config.toml
n_layer = 11
d_model = 128
n_head = 4
n_kv_head = 2
head_dim = 32
d_mlp = 448
vocab_size = 8192
activation = "geglu"
norm = "rmsnorm"
norm_place = "peri"
norm_eps = 1e-05
positions = "learned+rope"
rope_base = 10000.0
rope_fraction = 1.0
qk_norm = false
attn_scale = 0.177
bias = "none"
tie_embeddings = true
parallel_block = false
extras = ["capped logits"]
init = "orth"
init_std_qkv = 0.045
init_std_o = 0.0096
init_std_up = 0.045
init_std_down = 0.00513
optimizer = "muon_variant"
lr = 0.0049
lr_mult_down = 1.5
beta1 = 0.93
lr_head = 0.00576
grad_clip = 1.0
warmup_steps = 200
schedule = "cos"
final_lr_fraction = 0.0
batch_tokens = 8192
seq_len = 1024
doc_mask = false
train_tokens = 80730000
steps = 9855
dataset = "wikipedia_en"
Each number is 200 + 30 x the weight over its row's rms, rounded and kept within 0 to 999. Layers, rows and columns count from 0. The size before them is the row's rms in percent of the matrix's.

# layer 7 attention output (transposed), 128x128, rms 0.0952, rows 1-17,33-49, columns 0-63
081,227,159,212,234,217,168,173,209,215,150,211,160,207,234,175,155,187,180,196,187,174,215,169,199,168,186,196,212,216,232,180,167,203,238,207,234,182,223,232,209,221,156,146,188,197,183,215,228,194,207,193,199,206,180,138,176,242,224,201,163,241,172,197,194
083,173,208,209,159,216,236,156,202,179,193,216,186,221,217,202,203,168,208,175,212,192,220,209,178,233,190,183,158,181,170,267,125,213,225,192,218,206,167,221,178,225,196,215,163,200,179,256,142,188,108,225,188,196,202,213,177,179,259,220,211,177,189,204,250
092,157,148,164,189,174,238,216,238,209,177,169,139,173,205,226,226,136,200,133,184,217,216,215,222,229,214,201,187,243,160,238,192,171,265,217,181,188,177,225,135,166,195,216,158,203,156,237,204,184,176,211,192,259,223,225,244,173,216,169,230,206,205,236,181
086,158,188,214,234,281,230,202,228,205,162,211,157,197,195,189,183,193,180,222,175,211,186,194,200,186,170,199,256,242,149,206,191,207,213,221,165,209,184,224,205,167,194,220,191,247,173,252,176,177,179,173,229,261,175,265,219,152,150,175,212,181,204,193,148
084,192,169,193,172,245,192,133,178,159,170,174,190,167,216,218,210,263,228,175,196,161,225,167,165,178,170,275,161,181,258,146,174,196,179,203,195,191,253,266,236,188,216,202,236,197,208,247,201,168,233,159,204,181,210,199,225,248,227,226,205,188,179,187,193
080,179,166,164,152,309,199,196,216,192,232,222,194,212,226,201,178,206,176,252,202,177,245,184,216,215,212,183,240,206,208,221,169,228,169,207,215,156,164,199,157,262,231,199,155,248,183,188,121,239,214,237,259,224,264,188,189,151,229,190,141,162,181,227,208
091,146,228,225,159,123,203,211,167,186,203,176,166,190,182,225,227,165,155,166,203,195,160,178,184,204,233,195,199,159,192,138,260,198,202,189,249,169,208,199,220,209,196,229,278,241,205,219,219,174,198,218,201,169,234,161,209,206,246,181,178,252,206,177,155
092,219,202,175,196,188,202,183,186,230,240,206,185,216,222,186,210,149,201,201,168,209,217,193,217,274,207,171,208,264,217,281,202,190,218,164,205,191,205,210,181,195,212,217,196,223,226,213,124,229,182,198,170,240,200,304,200,233,181,194,206,179,177,204,226
098,158,215,213,162,166,235,187,165,247,147,171,182,217,205,236,182,159,141,189,202,213,171,173,177,235,178,236,178,238,217,237,210,191,290,240,213,219,200,180,168,213,194,132,173,242,170,209,205,145,160,165,232,211,199,209,219,212,236,202,201,205,207,233,209
085,167,206,230,188,163,149,222,185,165,186,198,200,230,237,175,237,228,189,251,230,191,172,159,169,238,268,241,234,203,229,157,197,229,207,158,208,213,206,254,177,200,233,185,224,190,185,188,253,199,255,236,211,179,218,148,226,239,274,208,150,173,193,159,200
079,192,196,219,184,200,195,204,163,173,220,190,222,172,219,226,207,146,235,227,192,260,214,147,220,205,204,179,236,205,247,180,213,151,193,209,173,209,197,227,208,154,187,154,169,137,215,179,177,201,255,236,212,210,156,215,241,172,233,213,219,171,189,206,207
071,210,208,175,199,225,173,189,183,192,230,214,222,192,168,171,271,139,189,174,208,220,251,197,193,241,183,195,185,222,183,249,132,202,192,197,215,241,222,174,162,210,232,174,121,184,198,173,255,190,166,215,174,151,169,209,206,188,226,185,282,249,199,157,160
111,204,179,198,228,147,199,198,238,235,225,190,174,213,271,213,187,217,195,229,212,198,257,214,187,193,190,187,255,211,222,185,141,219,178,241,231,184,167,274,161,210,180,209,180,173,164,164,174,210,195,231,176,257,227,292,157,204,160,206,215,198,170,193,206
079,140,193,182,188,222,165,210,187,204,175,188,207,200,237,227,239,156,241,167,240,173,211,173,198,251,178,139,198,214,206,228,187,154,160,219,134,184,195,180,206,203,188,174,211,189,166,136,192,232,160,237,225,210,234,195,202,228,215,236,203,224,163,182,206
089,209,178,176,175,234,218,212,193,211,269,239,210,197,251,182,252,213,193,208,184,176,241,147,218,237,179,199,208,173,210,252,184,165,194,181,231,231,236,177,227,234,192,201,192,210,196,162,110,212,189,210,185,215,174,222,163,219,234,160,255,249,169,205,191
070,171,212,180,174,213,171,209,184,158,238,234,214,179,239,174,228,238,196,243,208,187,140,159,223,245,218,233,208,155,149,217,180,214,243,188,226,191,206,221,174,245,194,206,206,236,150,195,236,239,152,162,183,172,222,245,205,193,163,179,233,224,214,155,191
095,197,161,238,181,115,196,211,179,179,196,195,247,188,185,231,217,199,232,208,185,219,193,201,221,213,214,273,203,176,170,196,213,206,240,151,204,207,190,138,179,208,206,178,172,194,193,188,183,158,202,247,216,233,198,124,218,208,176,223,182,264,190,206,220
087,127,211,155,173,215,221,238,171,228,173,180,231,177,182,177,198,252,211,204,233,221,159,172,223,178,147,214,170,202,210,169,211,208,183,192,141,260,176,196,178,190,181,218,190,248,199,137,224,202,219,195,250,284,223,174,225,141,224,185,212,235,226,203,197
099,216,202,152,209,252,196,232,187,234,244,234,258,193,168,166,147,208,177,228,215,206,217,151,229,190,207,206,224,169,202,164,220,173,225,200,215,183,219,211,210,205,200,190,180,176,170,181,207,173,261,154,206,193,193,226,212,173,171,181,204,224,195,193,205
092,221,224,178,188,186,144,191,203,237,199,207,199,198,210,208,213,177,193,221,208,182,191,205,180,218,210,179,195,180,226,200,193,235,150,222,212,173,214,154,179,152,234,193,191,192,262,172,164,220,193,178,246,195,210,213,178,233,242,192,128,223,223,185,164
088,221,174,153,224,233,187,233,179,226,252,194,221,190,216,185,210,193,190,224,248,190,156,247,228,215,155,174,213,162,302,206,209,189,202,196,185,235,212,191,208,153,236,229,153,175,194,213,249,224,255,195,226,213,198,251,115,198,232,220,177,247,218,195,244
094,184,173,171,209,160,235,262,231,199,240,215,228,237,206,185,187,229,215,213,215,221,187,243,163,263,204,144,226,196,259,266,215,214,174,201,183,195,170,155,203,208,230,236,165,149,220,216,153,189,175,215,190,150,159,223,182,116,198,198,233,202,264,231,179
102,158,160,204,248,136,165,208,210,264,123,155,184,180,177,203,209,174,243,174,241,218,166,259,231,167,185,229,180,187,223,242,190,220,174,238,215,251,238,171,223,116,206,229,239,220,232,223,219,226,264,196,150,237,144,217,168,247,217,242,209,183,219,231,217
100,216,187,142,236,175,217,212,213,175,153,195,200,202,191,145,213,210,173,237,203,235,205,199,208,155,165,223,210,186,195,219,192,226,199,213,165,204,215,160,218,173,240,215,209,162,170,179,202,203,232,184,207,163,172,165,176,213,77,222,233,176,259,190,225
104,235,197,171,200,245,262,200,188,171,206,232,244,183,213,192,203,236,206,217,203,187,188,220,234,219,135,158,211,160,175,196,158,221,179,196,231,184,173,162,197,251,176,198,178,200,187,206,204,205,187,187,199,235,227,184,166,156,187,213,217,230,206,191,176
096,178,208,204,190,188,222,215,215,202,249,190,216,202,196,174,210,217,241,191,193,229,234,256,202,190,209,146,183,211,196,177,279,183,133,162,143,211,191,217,215,201,202,182,175,187,202,248,238,167,212,214,212,168,207,153,246,216,190,210,135,215,225,204,198
095,204,233,232,207,152,168,195,210,197,254,227,169,201,216,236,204,180,198,149,200,223,217,211,192,191,161,258,141,173,192,156,257,220,227,203,203,184,174,223,209,250,156,177,174,157,260,249,161,205,173,214,197,193,235,195,154,167,222,198,207,254,214,229,184
101,229,148,202,199,202,199,201,215,185,223,179,209,193,205,174,188,177,185,158,233,146,239,205,197,162,204,186,197,222,207,206,232,192,245,208,193,173,219,229,161,170,198,184,116,270,160,229,180,192,230,219,169,181,158,263,244,174,162,203,155,162,202,202,228
094,181,210,206,160,227,235,222,240,243,226,177,166,164,256,227,230,220,248,175,190,162,184,192,212,198,191,226,223,272,215,216,248,190,218,188,157,166,185,250,204,184,179,224,183,174,233,217,238,221,208,177,181,249,182,209,177,221,190,212,209,258,190,230,199
087,152,235,200,163,209,199,226,165,151,176,206,183,223,177,199,222,197,215,224,174,249,216,142,206,250,186,150,175,213,168,149,238,151,207,210,202,212,256,232,219,229,190,194,173,217,175,220,205,183,216,185,212,226,223,212,266,214,188,201,237,213,200,229,190
106,222,165,192,169,180,219,208,229,205,191,189,177,161,235,186,202,269,193,221,158,238,218,216,175,231,178,266,221,148,192,190,162,202,181,163,221,240,221,179,232,179,205,229,224,191,196,262,219,206,218,177,199,119,184,220,185,221,176,181,258,187,249,191,205
097,154,174,192,182,158,204,207,185,211,226,176,214,194,183,245,246,114,224,197,234,257,212,256,176,196,216,182,169,251,231,186,155,173,130,178,134,227,184,206,187,157,186,193,244,175,205,208,234,188,176,225,227,197,216,213,201,195,203,212,205,150,241,206,176
104,243,206,220,194,221,193,169,190,212,166,137,186,218,215,221,169,135,182,178,213,215,258,226,205,202,208,220,194,213,225,198,176,204,134,174,199,218,186,218,181,188,173,173,249,254,193,188,214,258,225,270,224,228,166,176,207,175,201,185,194,217,212,199,210
074,207,231,188,199,234,232,171,145,201,170,226,202,211,196,133,178,172,231,209,237,124,209,208,210,201,210,209,169,176,210,209,200,188,174,212,221,166,203,270,191,228,242,199,231,208,231,168,227,186,242,170,232,178,228,168,182,208,209,187,226,208,174,222,201
# layer 7 attention value, 64x128, rms 0.122, rows 2-18, columns 0-63
084,209,115,153,202,257,209,227,233,198,210,193,215,224,209,220,213,188,202,249,204,187,211,187,209,206,245,230,207,178,214,157,232,185,192,208,179,231,193,235,206,197,233,139,241,204,208,183,192,156,222,149,172,204,185,193,230,181,206,174,205,217,257,176,164
086,214,212,194,169,198,197,185,218,197,202,202,166,203,185,158,186,210,211,272,235,200,192,189,206,201,244,233,264,198,176,202,202,246,180,208,237,206,183,206,239,230,195,177,180,180,221,146,209,199,235,129,242,210,204,182,110,206,227,198,159,211,166,193,174
076,181,213,213,178,211,187,197,175,235,220,156,217,189,225,178,194,224,234,202,246,167,170,191,260,226,220,171,225,195,255,187,170,213,164,248,163,216,204,203,138,194,193,212,211,179,237,176,205,216,225,197,182,198,210,168,130,164,185,244,187,217,238,231,222
082,245,219,182,183,222,156,215,198,241,167,185,199,228,199,209,160,242,208,248,227,208,239,188,188,255,172,192,192,217,221,203,222,117,219,197,166,204,177,181,207,246,190,246,184,166,148,217,255,208,213,210,156,146,188,189,155,140,190,190,142,198,274,240,208
084,196,221,224,225,188,201,212,230,256,167,245,223,183,200,223,152,218,212,227,228,258,173,233,212,193,200,189,206,242,200,215,194,198,165,212,176,206,249,186,241,170,215,234,182,212,231,184,220,232,234,202,222,216,172,191,217,212,219,184,166,185,127,232,156
082,189,201,166,237,229,211,200,201,228,211,212,164,194,179,148,233,179,169,206,178,198,174,188,194,186,213,200,213,211,144,269,175,191,181,234,162,225,166,154,211,216,215,172,161,236,217,151,198,198,255,192,246,152,230,188,181,209,157,200,227,210,233,232,223
096,205,160,229,191,209,236,195,187,156,221,147,186,177,210,229,227,227,265,198,203,206,185,169,220,226,199,190,211,185,212,174,166,198,192,215,175,159,207,188,229,195,193,230,149,196,187,198,206,198,199,131,228,265,204,199,147,133,206,187,204,235,243,191,168
089,245,168,212,213,194,222,178,196,178,216,218,196,222,186,133,184,203,202,193,243,177,214,205,204,200,235,180,218,180,210,214,236,184,139,177,179,255,112,215,196,232,185,210,183,157,217,220,198,232,221,174,159,186,205,176,194,249,196,245,165,190,190,178,196
084,208,246,173,217,238,139,163,177,215,158,201,208,187,172,178,157,167,195,191,219,231,205,232,200,170,131,202,225,189,252,212,256,150,195,176,165,243,195,146,214,249,149,219,227,182,197,260,169,160,189,172,180,160,205,176,179,200,177,222,194,222,274,199,227
079,194,213,304,233,200,206,192,215,239,230,167,200,145,193,169,205,212,160,148,226,159,196,269,157,195,196,199,138,206,206,216,279,221,211,218,194,141,153,179,201,233,238,192,242,240,208,188,164,173,182,195,169,205,221,220,188,147,191,191,191,191,173,203,236
080,215,199,218,190,188,239,212,189,237,195,146,214,165,257,226,134,247,171,177,179,181,172,197,191,220,145,179,260,203,213,209,270,195,200,167,181,250,254,196,220,204,199,248,221,172,177,211,234,210,248,151,222,180,215,198,225,196,185,237,193,205,231,175,194
092,218,175,257,154,191,206,160,194,145,155,206,256,195,220,230,202,199,237,192,175,203,213,182,196,261,250,246,147,174,171,190,235,242,207,211,195,242,210,206,208,212,261,180,180,253,241,258,193,192,155,191,160,207,130,192,208,171,222,193,227,174,188,201,190
081,181,258,195,179,231,250,221,219,197,185,203,223,152,183,162,158,201,155,160,190,237,203,216,196,222,209,164,258,222,186,199,154,196,212,217,203,163,229,185,197,124,219,261,166,161,193,232,234,165,195,141,151,191,208,257,217,195,211,168,226,160,248,151,171
084,165,199,231,219,163,201,180,234,186,189,170,262,167,197,246,185,177,211,195,239,198,196,185,180,170,252,185,186,212,170,209,109,239,182,203,170,241,250,195,204,184,194,220,237,173,200,233,249,200,193,141,164,212,221,187,203,203,225,229,144,205,202,201,154
083,177,214,245,222,194,202,155,241,216,175,192,201,234,202,201,166,183,170,172,212,195,250,223,167,213,228,235,192,260,168,204,113,207,189,207,203,183,253,219,226,212,152,191,205,191,232,221,227,225,196,209,217,207,151,216,169,218,229,163,171,150,137,217,200
083,215,233,197,238,231,228,188,182,211,192,205,162,258,170,110,192,196,151,220,238,140,220,187,160,144,231,135,152,240,243,177,214,189,165,232,234,199,236,190,204,200,223,214,228,207,210,171,224,197,248,156,185,185,246,216,216,164,218,199,181,196,181,217,217
081,218,229,258,202,214,210,211,194,199,250,237,188,219,161,163,223,211,198,244,236,205,195,166,192,190,208,211,108,217,203,252,154,187,178,217,211,217,253,156,200,180,127,209,194,225,203,189,155,175,250,195,241,160,212,210,211,212,147,194,225,204,199,176,227